config.yaml
num_hidden_layers: 11
hidden_size: 384
num_attention_heads: 6
num_key_value_heads: 6
head_dim: 64
intermediate_size: 1024
vocab_size: 17741
hidden_act: "swiglu"
norm: "rmsnorm"
norm_place: "pre"
norm_eps: 1e-05
positions: "rope"
rope_theta: 36400.0
rope_fraction: 0.5
qk_norm: true
attn_scale: 0.125
bias: "none"
tie_word_embeddings: false
parallel_block: false
extras: ["local attention windows", "shifted keys", "an embedding shortcut", "norms scaled by depth", "capped logits"]
init: "uniform"
init_std_qkv: 0.027
init_std_o: 0.0
init_std_up: 0.027
init_std_down: 0.0
optimizer: "adamw"
learning_rate: 0.00178
beta1: 0.95
beta2: 0.98
weight_decay: 0.16
lr_head: 0.00814
warmup_steps: 389
schedule: "wsd"
decay_fraction: 0.767
decay_shape: "sqrt"
final_lr_fraction: 0.0
batch_tokens: 131072
max_seq_len: 1024
doc_mask: true
train_tokens: 601200000
max_steps: 4587
dataset: "wikipedia_en"
Each number is 500 + 25 x the weight over its row's rms, rounded and kept within 0 to 999. Layers, rows and columns count from 0. Numbers have three digits each. The size before them is the row's rms in percent of the matrix's.

# layer 5 MLP down (transposed), 1024x384, rms 0.0441, rows 462-498, columns 128-255
099:515505529518491494506478476493530509509499510504525538484501483477470512456527500498467472478496474509518533490492496491467481443518511475484512511478496487461471520473464514497492511545511514484498505524477497554473545476480481473533523491496502497491504490517550518533458492507508497512499481463506459465535520520483404563483476510515477495504465496460474461529498475501500456492473
111:488502478494494461469479463513532520449481493486533515480545516500513528475518456543538504441539507466479517520504519460488506505493477478543489517544484506547482471471485522464511492517498485528445514544491490480501538516510500468495475513532508473509484532502541534554491478479482493537504491481543509510497504503488479506465525525499479487522472477520493546515544471475466527507508
097:500495508539521492518472468446502512497527526518474515508496501498479475462507517512489469497454504478480530535485549520477496544503494523481549439467499506479489434536470533519473504513523509509520495530474484504514504539505505521493479504480512507460470509486521468537460563487513496526458523463468499495486505484509487557489482489507478497470487499486466512478479514476520517453515
099:514500485505531463512494512477497496526473427495488474508480494470449500521501517527527544482500549481486481520496501516496491539486483493505493471499477498519536449514487458485484509449516550456502472522524475488521508563539511503486471474442525536479502500486512525520465501523521480499517508489476485478509486491501496503491474504497513475493512500512511469461502471547462507462503
101:507492509481526473550508469468574534466564500560499511498489527526470509480457505485461520497498495502510467460508519524495492517484521538511473519505523513467502521493535499556534495470518536509491471473528481519493530453460454487495498495491493524510475495528506470498515522474474528451467460482524483517484538534452495509500482461521504492523512486529516474458476473510511483512532
104:544533507526518477463508478554511453514471539484458525524499513497496488488510524520478516515525479556505522532460521489485504514479492484500480452507476510513495495533501514516509484518564466476526486483465470492445466440499490459507533508503472463514497528487507510475530496484509538510471550521505490507574515484507479505502521495521552520504499466518499490473511523564502460470499
096:542528495518460457488514503501476516492509562525464510531507466510495458529504480509476493495535533474501505450508465497509504462505430520465466487529492479495498470473468508503484553513486503468464538483521505449499469493515508498507501524472538573548500478521479485514544546468508482527508498463511513499520466460553501477519501486486477464534482489480479473525516510517519493474480
104:492471461492490534485479511441520521523475467487587491516463504470530509528516515529493502441492528511540515491487489487477478516489499514508493508522526495516526535487513476526533485461477511498476543514514525517516521465510501488532507432486532471519479549485488529511514496485500503445504517494536532483521494466537520473473483497501511521507510482508553494498512468497462490530476
094:503484506476516511495491487449501545521490522509508481516478502498522462472484502497496448487501470490487532526454523447529491492502457503525498523519509488519463541504540518495553456487480531504572537497474447491462493498481503517526454499499501506476545507499519476513552499510512480427486503483511501494466479509512505464498451493488474476479491534487493494518482524503468521518499
099:550511549485515485479466500493550504477493427519509509513458526473535482520494465475523518547459477512478468494514489460465485507483506489528492509484536511513501502510486520467513496476502491472467518528496507494454448464473531483530444439521472513489534530538461460544491438501508523511488536483507523520524476501477506480483511488529467492454490532507529488528500453481465556470522
096:486477534505488457487508407560486469511536478532506478500458563476504498504508550498518514499491488491498502526506496511448487478480501478502483497461495493438482535543467466488457526505515506428459484497487487501487542518462466472500482525532468498501542524488509530487486510506492476487488508488482498495476502524510515491515476474505515513519427454500513536507485515494488522488531
107:464480525539542479468475525552566502525502434530479543465505502515484470520520525529501521493477538467503472505518483543513492516563514523457508506503543491487505494499511485525465500466513493508495485520503536486486474486525516503481482469488523478502479469498495500459492493490479489519436522487516518497477483513545516506531503500456530478502490538497494499468521522452486518498512
100:540506520522494533545494514503528518486515566487481522477516480476466504499502493514486520462509514503479529535452475470517556485476499511515521493513527527528486489530505533500481463478543506513541505501520535468451503506553470499481502484493517479533496502473476515485559494462498518487505525507472495462452521495506517523472504550483516496490477503495507496525520500452481498529500
095:524493507476540464512543456485496487495477506509493501482486447549467502472502466476484490496489531494516517492516492538505535547488530470446522472480558506494478477498556504521505473537482477543509518492522534479516452509508483493489488530480541509521514492495534479466506509506480517477491480488528533438548523457517505484505478485509511511467514491510544468526484484490453476484478
105:462484526499481509486525514486477499522498556478497513536537518468535453475504489529484496524516515483453548455481526502488534494487530470539522515482522546514504460450485477500502518503513473446486498458507471489529492463518521547501463491467529488483497489498444473529527532464510516476509496543516485516508500497469544487497467507507487443538502529490492500437503468513493484503502
094:508480522482496531528510518500488461510512530561495485519486470530538463528559467522537504525509518527505564549485464498506438518488499551481504479506468516508523529495490555499510500482512488518470516541477511491504507487532514485491533491520495485543482549507512492471478499449500501490518534451473525516491530488465462502490488516526467521503504488454490483483479563510500464532471
097:472544517469494497490510508422516486522541511521513486432504520495525508506438455499543509483464469495487557470539508518503501499497533514512500482516490522497467500486504526535509501531512488521533535494484470519549497502493499531465465499511470489486518492514546535520499501515525531489472460482502502489493510449461498524460514503537505511484483465477514530506492451499504517524489
102:468518504475487515523497547509492484481507480521507517500490481521497514514532471506473524447475462555465474507496473509509512489510463546435566454524455474513524484521487534502465501492470488449503482508490523512490477556494494474486486500509592471535465510510526466493505512464493560509480534504518512535550483490477482534508450479483507507478529498501500470472485482490489458542508
104:462475444510531524484467488463450466493508471526486489502463492475458508472506484531544499519470516478526492540485514494484482507523535493485499511496524430514493513510536483543464454498469466479497508511481495478467468481501524483515463479481516488525526471478512482453516507511512508528501538523518491503503489515538477511511468484504472504441555544519456517572517544515501507469520
104:453514495483460503476499541629449530515473491518482490494538505498528521481511486508485504515509510489515514476493473441512578523509492445497470497467527468484508484502475478457480484487484492549551492516453485497497477507475521499506508496535503486525473508510452529473490467507533543499511509492473495538519460488531507488530484507521505484514483486488468551515525516520512518505477
101:536453489462603510514514467499506485535478468485464511471524553512498518510472469528498506481466501493481492486539449536498485524492523500480532493509486494481525495448552493494503478523528489514503467489488539488475468466492502486507531488500457478475459491468506473488471473521489501527499525498513497489530539508494489514514488527513490490551514543486469504522493474492497487479451
104:475476509524528493462520532434459490474542454506493481521506518520507495503515492497521487482516475494494473485488512515508479481450493515461500494501514513518509513522503532489483543493518522553475470518496472471453522483534509531499484540490476532522467548476526497526524566548570496524483488547457507514518540487514490448470506476498548516449460511508476527508543536478526511483508
098:523444523568498477491505493445469524487512467498489511443471522486448523526502449501490531493510503476499524487482483500517515494507505507483501511502475480524496476535443512513518508497484493458514511502511486485538496524493457494549508524535505509529507516521512429496484506514512513506534472539511530513522474454505514516446519495496553505496505504486493526519498505522483547504540
098:466484522487538510520517458523579528480515530529477514520465472517538494507454516504496500492469483544494491499572517528552473513545482493508536511498543526469504514484512489514486513478470470522499460539483485529497451471510509476491496531514523481513519485516490504528507486470492533509494480537492521500461498496463485513508520500486471485480483525465473486442507506485492458480530
099:497491494510515517500507491460542488471491475522511526520493488497509507485565504496505519462471502496496488527511497443450511491541492502530519500526488555547491480516490530471457490512505495523566554555473509484485486509506515542534489469459552525500489473492489555536474499478504463497483462488492515495463498502487499514526486507505491543532464525452512499485482500477496508489545
101:533494501526493457461524494451533495459521487543482455513514532469518474499520450499523505497491445478467507507502490461517519491489539489480526467534514480524527495494535461547465491517477530539499497544496504519473512477480473497498468542531472519512556538504511499482512533469530507520515515487490541483493467455493521512506542498499492482503450550507474507515512517523489496525499
102:527514526520506513494486477541533446515505487518503483507485510469427521499474498494485495480490487494504506501489505530499509484524499505467528535539510469476516492486460487448520487535446435485495526549501470520495520479485521528500480487539459494494498487513466474485495542498466500502484531517506447487528499522469512478493507519475492529469543533513543493518488524505501513495508
096:457484484544499494526491501574437495501507524508497519502524537480502482468453498476528494472493483489454525463486507481532454507523499463522480545492490506464513470501502463532515479545547533531509464502537514514523488531459487513488519495472506531534507470540531481477471509454467511502508517518490495498514494470479514529490478508473457509444530509517536482461525499515506539546498
095:471481486515497474501490460547477495470498501483474491525518536507484485474484494515488496547495500518490502516530476500465512449496490486517518493481495479530457514513419509490540492507472498491511496545519457463479534510470506501516569557541515484474535513476550540482483529453541493480560534519454530509466451490489496499475535522490525475486484504503495538499501492475424507547490
100:492527516509485539480543516457507519473502473464507513487520491496470465499479496523514487501529564416492446480515474497530551478516531492486483503495500444476469460545533522510496513511493523529503477509457516477494517511492489507482524511505529464468459530457527481477491488455485500488482527524488514515476498477457498468502522511530484495533492471512495534501528503524531496486488
103:457466506491510507528476518513514514516525541484517486498519497526490509528473480510497466505467474477489483503519493586508506525522448486518488484483471506512486516463502508496495500471504500461478476543488496530492510504533490494472510458497524466525522509517509540514553500507486504496486494496495505497487504463489518479444505521491469482461504508518468515483516560524442511523512
103:486467539486517514509503503548457495496480515527539499541490478505476463531498536514536492521501505558489445461540461529485562487542506456539444510515490487538520535479505516459522481521502529459476511469495456497513533511491459472526457520507505499515468521495505541547508567529503490505524496514465539550486480507537528436451484501501520454511453460493495503525476498495537523534476
098:466475513466465505507496427462496456494487491511448528507439502518477480511519484473467544488481498523470491513552496506499463542483461517524521512474508508504522486473463526497485518499525485532516477505509513480504546540476487514487510508518535522504448507531514479481490463498530455515503510511483496593488507500468475559489486518447468501495506493526526512507481495541503476481504
099:491442528468566498530531502498496483555452494540536529493526509536512541507485453511517520519487531507510510496533507484522502498459499503503524505521510527505528492531471533509468497489544515493505488466452472506491488549485489562486475479497489517487492503509507548473546488534513491479508515500503507458494484514564439510518472502501514514474509556485495508517497503513501497442520
097:512487544503493514538537436490506481498496503493491503533502502535502468498550540467475541524496486481469476498473508470480467475511501486512496491513565475489489525488530525483495487511513503509508462446449493524438515508506507499537476498504509523525515482511498469525540508509450497513496501466532556540490472500518487496487487512515515455450484522466481511502526457532508478491454
098:518469525522527511484521507496538532522516501491491512507481470496528484497487468516483488511515509495462516492469490533502511493489496528510500510511478529515508484507487505485507525480534501487518529486513515556493486440508481534476550492508485525494508492485493525479467519507506556490503518506481509484491524503502485513521501515530505533467539525526537445489478504530515485473537
098:481502477487497536493505490556487573503509520513496504492510469520519537480506502547507500476540532450474514455463491507482526509506506493508511493509466522522484515520488556494505528515529487488515482503485523511501531518474500500488549510490510502571553462461493509504528482496491499505530525497509499427493459525517519473536478455501479488472497487492456534493496492485464490514481
# layer 5 MLP gate, 1024x384, rms 0.0494, rows 463-498, columns 128-255
105:525471520465487476503504519497511484464519487528459504425517518526478515521477502489470501487522558480480534528508535493493497477487536549487545524499515474486527508491527475496517510514484530535540451521524518495515504525476465476520488534504484500537490538488509502481473498506518512462490506515517499485475486490492501525560491507529492541538505522479534435505503528491525528539510
103:507529470481460477538517580515518522532500508468528503510504511509539513508513507503517507524568484502486480461532506487498515442430506475536504492495519443502483537458562441494495516510480453530497498499500493497511491491466474458485514485504484436532491499485491523498504501501496531482488480497527494505514472455535534471532497483529533501512498526551500499531509538501498510473501
094:516497487460502506482518540471561513481532529500476503509512512488529530487464468525496447532505528466493503471487491490568487489512488529473499471519512522473479463471488505436494500554477535531518481472509499532538487544515487500491518541547499499514532484469466559522480488473462483476450522486502515484504503490493539473472496479458514467556506531496458555499532491522516509489499
099:484486482497513550471510500487492490462497493498472494516466495518526521511476495506571515536513494519474497475507500496521466470502520517506544501494498494545493501515489482481493514486535504494494515513507474563482497494485482493533478520482448513491461479496504517504502468502539478501514528537494462501488499531492496472474551514511486519523510441495535486522544517479460497442483
106:470529513504509527496491469513516479529520506512529456502521485516523477498465477495478494449489518506486467498534487518491515481527512487495479539474504531486543495510521506486567499459508482476507466537500520500531486466498476511501501464489549507519521473511515479479527529497487523515489461488506483475486476488465506506484477491525474463477521517488497489526501516482521515499508
093:471521481547554476484479491477514480465498548489509548496486504516473503461504524489479528459487443475545509503547504501472442480504498494507502551488538435516493482473494476535526491493486516475531469492479495523535529484477510527471517534517526474499510488521554503485495499498503502487541486523484503508529501454501472507515526508488506527524498486564494511458485475534528459536544
102:479468511507483484479542494500524516489547499490505496507513521518522525549479492518507505487498521513508481476522472472519459466499539526477500518556521492500515525503479478498511534467480446457462505516502508499500522475450491502517466478467496499499519555522502486505521495542492519486478456486464515445473475518513474504482502483535499467495484483514498483457555489493486511496571
088:508533491514481519516466464474511480508507550529494525454468531544548533484501467508523500476476508491529479530495529526496492527466489477545514527522524510498517473536495431479486468452519489492530529501523498479494551497492459509483534497527475534521484520505493490462492487496509506511524498524504512532486478498474444484550529494523508508511528509494501508501512506536490524483560
099:489497456481522521514509521505505484528504495493454522507486489515499471449528498507506499462515478478505484503492544502477486464444478529446515493460485502486470528530569510555521498507497509468518505504512472483453500481540502473477488497464490521535524499528533529526499562545495537516483521517539465489466492504471492533525482505501523506515455481531500477552489530492484535482520
086:546486497550565495520477448499471475504555494488530540520509512496478495507469509554508516505513480464483508481523495525468543536559501518510471542485486491527492533529528480538538487527505523485476478497490447546477567516496444526473498495497455470465505499472503449506472510491492528516494521525469512495519523471507547483518503545513534506530491452514473473496515537508481481523522
106:445483468476518514540535504567534501554490515543495435506505547468488503518535429530467546492509518537477536512475508499526484449506483500508535499528540479511460478462474535451492529498488500474493494487490449460471492480475532513521486529515486490491488521472473477539500504510513495506526506462520530508494502483496501517507492486501529500498491481507521515488494498511496524517539
102:444495489506539500463489502516490495509452492510457520530488515494499503516487539491465531527493468483551523538503532445511491504515431492491530456490532447483516509508499509477502460534520450521517498479460487508481478467513503488491480517544429488514513494521509512541523493493485486513524517501512507503467491525519462482495524534499488484505517537487479495470478523499487480480471
099:481500467492457535521464522531498507531500535466509462505540494530505501500516503467524469448533508485492494469465484491509479540513490465528499489511529557519489507544449545475497470514469508451553530512479514498471496520524559457490492464526520458509497512521496511500471537481512513480488494491493484481468485553521498518472505472541456528518511499510506517465498528524480502523509
099:467465472486510540509454447531486461473516515464455504465540502452504526545459504492489484541522528488484536452489475495516486491508525496528514502493493473500523512486500536476472490512511483520532492477508546476530508478461569526529510529486455475507508520528476511472490484538480556534452543507507445478506499486518537503552462476502555493515509513482474533486490459473467494506494
092:461488494515524461449537467466488490489463513481535481506521537507510516477513495463529499500499489477549520479486470520511496505485485523499502501487476521517490510525540515498518492450519469473453461478533515502528496474446472495497508525509486488514545510467493454461476455498483536487478526533485485510532573524519506519491469501508514492493514475492491531507497544480515517462461
098:526490417497492509530487519529503539518494498509498467533485519484510494501515483512524470489459507490519494444483513490497512555522501487499506498477507480512504470452496500477474471459493496479516489469443502505545543511516501503498476478466473466486539510558482535475521530536499471495508504436504491484512483462479491510488542479469477515513489504505485538467508528534534503504483
106:475511517497558520512464499551505486504447495524491497489510491537512496516483514485460475525473490535494493523477522500472486488485515471506523526545508477508458497481484481522511500496509517521545522485522475484483476475473490548517460526522451457481524481486514485515482538551500514434481464496500472523493521463503505486512513470516484487494536493514514508466488530501542514495568
096:509477486514477505485516476534533518509452549545486499474477522513508497510481447559482515505488495517514501489482467493515500484480466517438546497473487509553482533522508489518522472482456527514507491535501523485513507468527492488512486502527512518476525494476517464493499489526545503519538459504508413460503486469540470529499481481516486474510459489499509533514520486510473537468542
103:513512502426478507541507499518514535505515506438490502455494513501520487481489471514508489527487507524514398438520514495497530478459504487455501517496476473509457520494495467510499442505483489476508508503501491472508519496541518463513547453517500478547501512515461493548491442500552535545507501475497510510499479509499511506519536474518485552499482558488490480538551516522506478470484
100:487482550517512526517501514527456495496487497526505529528518525508513544540487513524513500469489544504485540509537552476519477452515506435529512487477496499463538535489548487496512516533513489476513467452541498522470505499471486511515485468560451476498515478525546508544523533513494467455511498444532560496500470482540527462549516507500511479541513491496507507479469501463468496542499
103:471513504501468518525527548556461499475469468507478488532481542486484509479490440516504514515509493492491493454495491490497500465486538453519449550504515453498498513491492478500501484491467500538512487433546504419538500499511510510452529443521506534443496527512525491489457503527523531507501533504482498473495401513478519487495529476521472500500521502505504511503529512479571539536543
098:509493489475499510479528502502488539478487474458508486486549446528447525499513491538502532510511489520475461532481534507512522503518487466477545487479521505482495528482475534520516550512542510489500482552482476526526479480540479477501481493537449506474500437513475525559501520457513514435514500511519459483499481490475479523524511512486451478511478507512496525521470460507466494509532
105:491499529473527498481519500500509503521486488494482497511532472521493467519486473485495513462510498534539484496523520529492526506539510508511543505511500478483449534534518542494529511517468433456526506493472480522490493535516509469514490504523495501462510494501508509532576549488530514471527493540452552543494483507487519473518513527491499478531517531560503441531471518512533521507520
098:479460511485499501547491465510514522524485508524528542478473488538519501485496508449490476476535488494542505507463493494518500483463487544490525487478501470490499539489452523543492494532527502477524535536495515513506529480515555514467478514464488486459475511521504497487495485482469508504512548497513488511516565529512524489527483489493485526494512444486527473452498516480531496549533
104:449500486534524467511463543500491537494494493451543499461509504490498500486403554511476527450546507494502488517492532449504480474501478520519494532509487424519479540484516486469503498492462491525520493475495528485474527480491489470510488480467462470525522506522480496515493464514516523487477513475558474493482496507537445513485546491530526513512491509489468487530529502541503497515525
105:520510490531454451485493473506525495537534501483474523499527502471467507500496446521479422478527504517508489477514531517478518497550541497524528502520511504480516499504523511547540503454481454492497502459552491477531490458474530501506485508561491475489513509486502488516493468450487519484467477478509440471508512462507504492530531490550477487471529536446499519526464512494457526497528
097:484492497515487508543461544489457483505513480521489507516488511489457503493454467508487505516498512465490455468535519502486496496484495492487498536498522460514492517505469503503498499493529506533491495504468474493505468502529506451475495499497485501470476517466481488464530543499492530513476496569460473516524486505532485475486481469489507447487527517511515491468488460518488505527520
100:505455471485517431488516486534496473508526519502525467472482448536519505494496505505513513445462506481510520518452491534505498519488467508487523516539467456475511509523539513502530524500476495501482466468480512463543501538489476523483469455528517493435467519481498458471462494506528464497485520481483488492501512458527485473500506471521532443536478472424496494496526474486495492468515
095:521499506512469482521498496477488483524507492450509511468476513537498523512525502534515472460510502519528494464461501489512503514424505474455535518522518462543510491471472519491473516478450478495492515532502467527521554535507482481501455502432506504518478505506504523537530485548518504524514548451492502486484478510508493542518480513516482492513458509551522481458471507525534473523510
099:466483478494525461507486490523498508535485490485494479528534478512502547515504526528537475524462498520476443530513511517508487489560510472537509544525537500501470513518512461484524511504483529479524506491466499494514532469469487503483492508507502464506506506480536492486519536474467541499510484472525477497484482498499516521536540491523518517494529506551496430489507534521449500495491
099:456479484538532471531501539514450463472501502506518464506497539527474522492469510484552489532500535510490440504524488552498542445508526498506467487503503470543512502517510512494515522509534513492496496500480465542552499482464489471508501540506520538529498555512522530534489525522511509488494494493536495536472467517516496461531513468459451532497492500507526485470474524487500529537494
092:477512535455493506495530502494466484494469509510494507503502517490481533501489491531461506483550491511450480480497538504476468501527533474528505488492512523522514474482475528477482554471505433490510449468473492507488467549470498467497545487531524514490496513514512503490457488522502468513500478479480540554539522499546524529510560472466472501539529516475551513495457463519522493510482
103:495491498487532444511503524546510505517540508487515493497528485496513548483502512514482495492494493532517492493492516451563510473457546478537471535522505460519510479506495478500497520493453493494526442485460448531517491507486513505508472547521487487488506506519526467508517488513487498466485531473525502480493515497524524486515505522479479509499484524472507532486509471498542526544572
103:498534479487473470487516505481497508499534528490540501529475527536531468522530525527472478576504508473511481499484523514500536485525471526472511455522505480530545475508484513414471486466492540494457508488455553511475458492516521490464494509520482483508541479461460510508520517500531458500505526527468511486527531527480461475511469502477482484489501529509497489499490497531481480494525
106:480521543502518504526490510491486517530473544466474541468487534503544518516527505511507475508485504525485485526546513481486497506527500474500495574515509499505501510498483473482457503530494495480483474513508510506534489521492509447481518458470515449540470486535476506558505500490478518473556498486531517484546498536511534492462494499538465516488506478542518473492543491456435515548473
098:494508504533540491512478524479528545509503499507501483510477508498460519490514463488482451495493491426495502521504505533485453474504505501467462491519489556536499493492468548525489488539501486517566506516484507507506508498497493457481475499480516504510496500448502515517540480496505482417537547525501469504482499491523501516499522528510471539463508538503497533527492496463476501490511
# layer 5 MLP up, 1024x384, rms 0.0476, rows 463-498, columns 128-255
108:497534511550479479496454506508514514446546505505494520478513512484520539493517469499514494446504502486505506505474515467510483497482502475486520509553469498508501507532481509511481501543504518502522499432529523499475520549505515475509473531461504517554515514544504559468464505506441515518475532510503500521488499435484498530483531549492457503522488500524466499508527468482507467539498
098:528503471514498504534494500505466484486504492476474513498487499484475459438519510489488524525480477515482531496544531513484467517492508456490518513497489495492509480531497519558436543513501514533509522484521489461495474505513477528481494465481530487472504528493498479537499493471502530509462468503487524501486465493505487511493475490504510558529495499513513472497498505497486436548490
096:485509536522488522512516490473503547509475487467516484524518486495505467494564513490515490515459454472457538531507536488515494504474469503543482499458556514543522532491538497482523482495510484520533586509539479458544494524478552511503524527487490513516487502466438501515488463501478490491547490516504529506510527499501498508501559506474498536507506468529525492480469522481514483470518
099:483491548479522450457537501487510464457514518510481519477501499574486537471471488514497470492509512514504458528509466476496479523505461516516522527463519503517507483482528497469501487513517481514540491494506509478542455473472505518519520494486496456473488484567506451463493508522506462473511467492497525518502537472500497479484512488494480477498492514483479485511455502498490482497480
100:513497522479486545521466514485493494485474548514498473506459502526496501501535490508485476559526517495473540486490516487505523505532494515472496501503522489516479493460477507488495469495528432458519509488523488517491528502489510483456494527496514452535497503489531542502474478469487538512476492465488467516490543469519535496471505449472488506514523493476487528484484515460559522452470
095:515508555539506508471492488507481472495471511503503526513521528469444502498492510502499497516492506499492495482465514498517518529499556498505476488440542575520543492524493488474487536529493478518470542448566485500480475484464479510526529522497506477482483466514505486479493492535521498532465466525478487516532536512493581519535518498488548509510542464498504519473456492488475544491504
102:479513511503513532490502506523484472542502494489486537502457475494502493476481525542511514537485506517484474542554524502470511490464456537435498491537520517524547498480484522513469506491470518492473434500534569532502484480535482519487521488506477482491546562460510518461524504521523485491479546505470494503544473444551527498497514502518498462499504515547537475499541543486560507530468
089:500473505531481526478510519535463459477495474503472507519501500497525527510524559548462487482500491532517520493529495534487500548580542500555459491503493533473536457490539519529533492507556472528466513507539499492502475563503496481490484484458536548498432542493510511499501531520527466480496504500514492470508484453526486498489457528499502498503512471522483532497467498506525487515512
096:501518509512501545512474499480504528493507504491487505473507491529509571500517512524492515462524475488525493530484510490495509501524500487570543505517479475485510507515489501490468501523499509494518461454496467512475496496496500486503515547481471512534471471458488449491531511497463530475508518544446454503476540494485509481475490495495506498485467494461481503513528481511479492503530
094:475517477504468501492453527514517466519537519522512476521489474503497495538467495470516533520535443422519480552555507481476498495541482527474486448512507481514558545478503509504507519465502516496477487439503493502503480478489504492492495450493525516504533512521522480523507481555503522500514450507482476510487491499539489501502487555538503482486507519530550530498518498495486504506494
107:527469554472467489462494490495497513521527478520526484526476478524500498520528506490533519540512514503499502497513429520459465519510539475517467466488512502481508480498456517470490469502501480554519489503517508512520481522455496499486516449452500504483521512501517514480462495483532525511524477486509490522528509506527477456490517472513481485500515538515468457535480510504495453528442
100:516467490486499482514460510519507509506491526511472503496524529467507465512469541471510482540553531499471511488529529522454483518478527491498475530475524515517447518471479519533504541489502497495468532512501519518444523506547509499506519538491485523458478529492543495525457500529436477526483491509503496502491531492490518498531510487483524521469523503521524493499471483522554520486532
098:491494467521519495489489504497486525513493531467530466532522474500518511452475527517512479488498492495497504469505519492509509524501458507492503476458541522508516516576493504556549476469508518484538479511492523470496494466460519527453504511498499492515482525466479503485473506489523501465486510443487515488489462526503546504505496483500491544453504516532486492524534482511468534506474
103:504487510477478522511502522513519488549518535533527492459507478512521502507514438515471521505523525520483476487500491458494489514438492524476464466504539471490532490500460492499477486551482472508515489495525505494495506500505509488512490471497507507483534511503468480500526523486528519517490500490486462456492513470495494507498484488522470477495505461464468485428508453531509492466573
095:505530482478517502468463505500571497446513495486508480482513491482456541495495483519504535502494462532498533538535490516488504508528520475465514506496521481541472565480500491537524510463500504552497561450509524491543475521515502516524469526508526474513504470498488472500504498484529531489478445509501520519529469495504523521490494479512463454474531505506517493489482488482505493508491
105:558487443538497554515471539521529489490492526528540449516537453491541543506481507487518480514500465506507523478506498523467537500532474478475492532493525481512531509514516500475509472520502478487506481489492487506516488508495496511538518521481497488490481499488501451485488519489522477489531538489514485545543505526504522494466524509499498484496540504543566486521519470544500524480495
103:467468472440492517468481493487480472496476500561489519529468465523467491494549516502478498507511482495508506492459521536476499518488527494458521447551478485532529475476493491549480526499498494520507502509482520506540508518523491482544452470477528484539431477512526522524493506483516518476503533468526452521487480550482501478502514508500472480493558476463560491494487497470509472484520
103:499521470493522505463475464509508459516523496507459515486499515487528565461465469499528511505480520494521489525484488524526478489528538472479514487506505474461468516533495497542503541515494498498496460520488514484499501484489462459484480469525512498518510495473533432460505498485521527515498549518508531489505543516489536462518483524503526504510565504509505507541487555521492525492515
109:477464500538499478504514535505451520515530516497517523534490488485509493500476505494511513537493491517475517511508464501503484481541475490534493487518525484495540525535486493462505485474512500518528489444500541516533468469488536481481501500526490526551518499464514527482478539518461512479480534515512449475501455484502504486584513498468482482524508508516538561484486497516468519508515
102:512485539532509516519460458516468541475468487522504518535470510505497510466517501488501529532520536494456504500474501492497502518509510480538513510536496541490513512543479510501475478537489499532547519481471532521492459477541534458493505495504544504474501495521464483523469474486521499459479485496492505527514494512518502536492516525488494509467497516510496538500484465493472489535460
102:462505527496530508550566485514477511487478487490509516487493519485488493470511504470516483461455497536544461489499474544511509512487553456488521445526533466486546472505518518494523522516513480515494489466496536514491505459523486469462529501499474478526440463485513455497491498499478462511512494536523499512519525475498464517516475494454506503580475524548477520515514500496492503477515
096:484487490458475456499488499497525461491496522470469459495500510489482510497509500457493509496535499547486506515515458491481516493533535482502482544505515536524549484488532480460467500478499528522487526531498489505498513555488497509481478472508542509505532541478528497496457544482479490454511484476515498509556484552453514500508476453511464479460499486537482486508537489513540512516510
097:480491514486452515517485482485508497507512504524513533501446461520489514488491497532478457504533556477537467508553507467546499515518475467482545528516524508508528504486502467544517538491494488529483501533484519533510478466503474511523533504509465532519476507510519494482477460514503505526520459511499480468482462463482476524493496496503529485502494530470497529505497462434494561412510
097:476482535519498498456513536493493419544542535517523511491481470535513525493501486535485507449474536458469525514506457486488482544513484466557474498463554502496494487507511540492495494494492519503510494529475522510511475503477485467541453459498468469506479530481476475474490515482514459481487494476534480484525520469551472522469514511501512512519533531494485496478461483491498502486454
106:513469504515473496497479540490481511487470499516512462457455513460522506467504539527504472531453465502484552491492516500461508514456542465522499482498520498507465544529497507525497502516498490496477470552539489545475524455499503506513451480481480507527483472452527565494527462493454481494511515496529525480462475489521519505471513528510493502507502478519486497519537528491519504488483
102:509496493458510532487458507506498505509481502469528484469480529521455520529474511485485540517481500453499452516501494514493526523522486511471515531482470482498491507505477491479505482568526541517515533490457550514512500510506483509486479509496496545507507497475478523528494479498497513490492455525508525518480524481520543511538519555467504494521512526525517489460518519492531476477492
096:516530505499492484502504496486471467489523529478504475497508488533525473501490473482489451529474523485465555554453479498493482464497496493466460473529522532495526497510485509505472519504560541509525491471485524459520496479498490480518506496515514498537469494494473516541510493445474539533452466508532509476464520480494458485534497484506543460516519497470487467483515482540518497508504
096:533498520472495512482499494488522501493497505501501469474523509508513534451520488496505466469462475508552503458527471493456520468555506496543437486485468523522509462518518508527529444475517447472537517460544484532460539462512493517487528497482576513498481552486492519524501502491479499503515520485482474514486520541509527463484495487515472513515541495497531483467486495500477483545507
098:485494528471508465471483497494534489499526481543498532488505511539524514552535495506553487516470465493468536523506474457487522478520496501503532483509463561537506500499495536453508529500501502421517501486521491514519482515544539540556491561530464474513543475483487483493495503516445538479496495465508511518500514443481488471474480500518538454485544543474522432483494484543495496480504
101:510477561562465492497511524505507514474505466456497482513526491462496481476546523488512516470537501500476477450508520499495522468522454504523471493506541470469535552468511496467498498474527480503490499498536566501458484514476498470481472516503495466519506548562509508480504485519490515475515463490534476518554521490532458493480525519571514444495489465507484498540497486486505511528538
103:507512501469443496473517469527504509498487480502463520490452485500472478519499524517468515504474494488510472490527451504465483476493485501498538496488478477493528533511504466523517527488476531516530460482501512405500492485490553497517529452467510507499497529495496507495489512556522481487500499468521511562490501472473502551502521487495517486539494489473490562499531528523500527521487
096:505535465492467505548420520506497519507492500470488452475518473552490540495540490509469483518500489495468515456477500540500531468493546519526517483492504491539471543488522471524531472494459493450522490487510544471491461465473494527502515510514480441477538532504512545499516491506453459461539537481498518520505507503519492462522486518528505473553485520490490524522509489549525520554508
100:509484493534480467511526515497464493461466500494495496483488480519471474482496518492517468489519471451490510486493511506484449498544474464513544463535522508482523464476535567513501503538488440503502521490528484515512514514522522506517473464509496484500512504492447482496510435512468493490503541471464472485528530491498482531512496447500502502493498536483481480511526507512458503516469
097:471506464483497519509505535500552495528502528466504502519503511515525462527504495518436483516540555479516529477453512475529512518492518526426522518457500519494528508525492494516475492468447560524489486527529482470519506528503502484480530458485504515502483461499468522441462501511494504515518556525472488511489435502474512513502479499500505469516502515523507527517507496469489451554531
109:505441483488474488538534514481500453462485435522528526515501481494494489499490508534483469493520436514543525453487466494504525534484527456502492487491477506507515514504456511533527517553471523515495546485516474495538505498511466551492513518517514509503490497508524484474540490531493537506504518498428490463519531478464470516520519483528469517499493495500520494489516496530536441542500
104:533488535535485507503516492524476540458546466512483547491487494485458501490433504518509479518482492504487453520499525535505492487530494542522513511531551488488489530477510514521516509501481486503510534521508473479496475463550488525477504464501449473473499505502524484514486478479480501510511514488514475495539503523505508509498480474507518477498473506521504477535485546473464501489511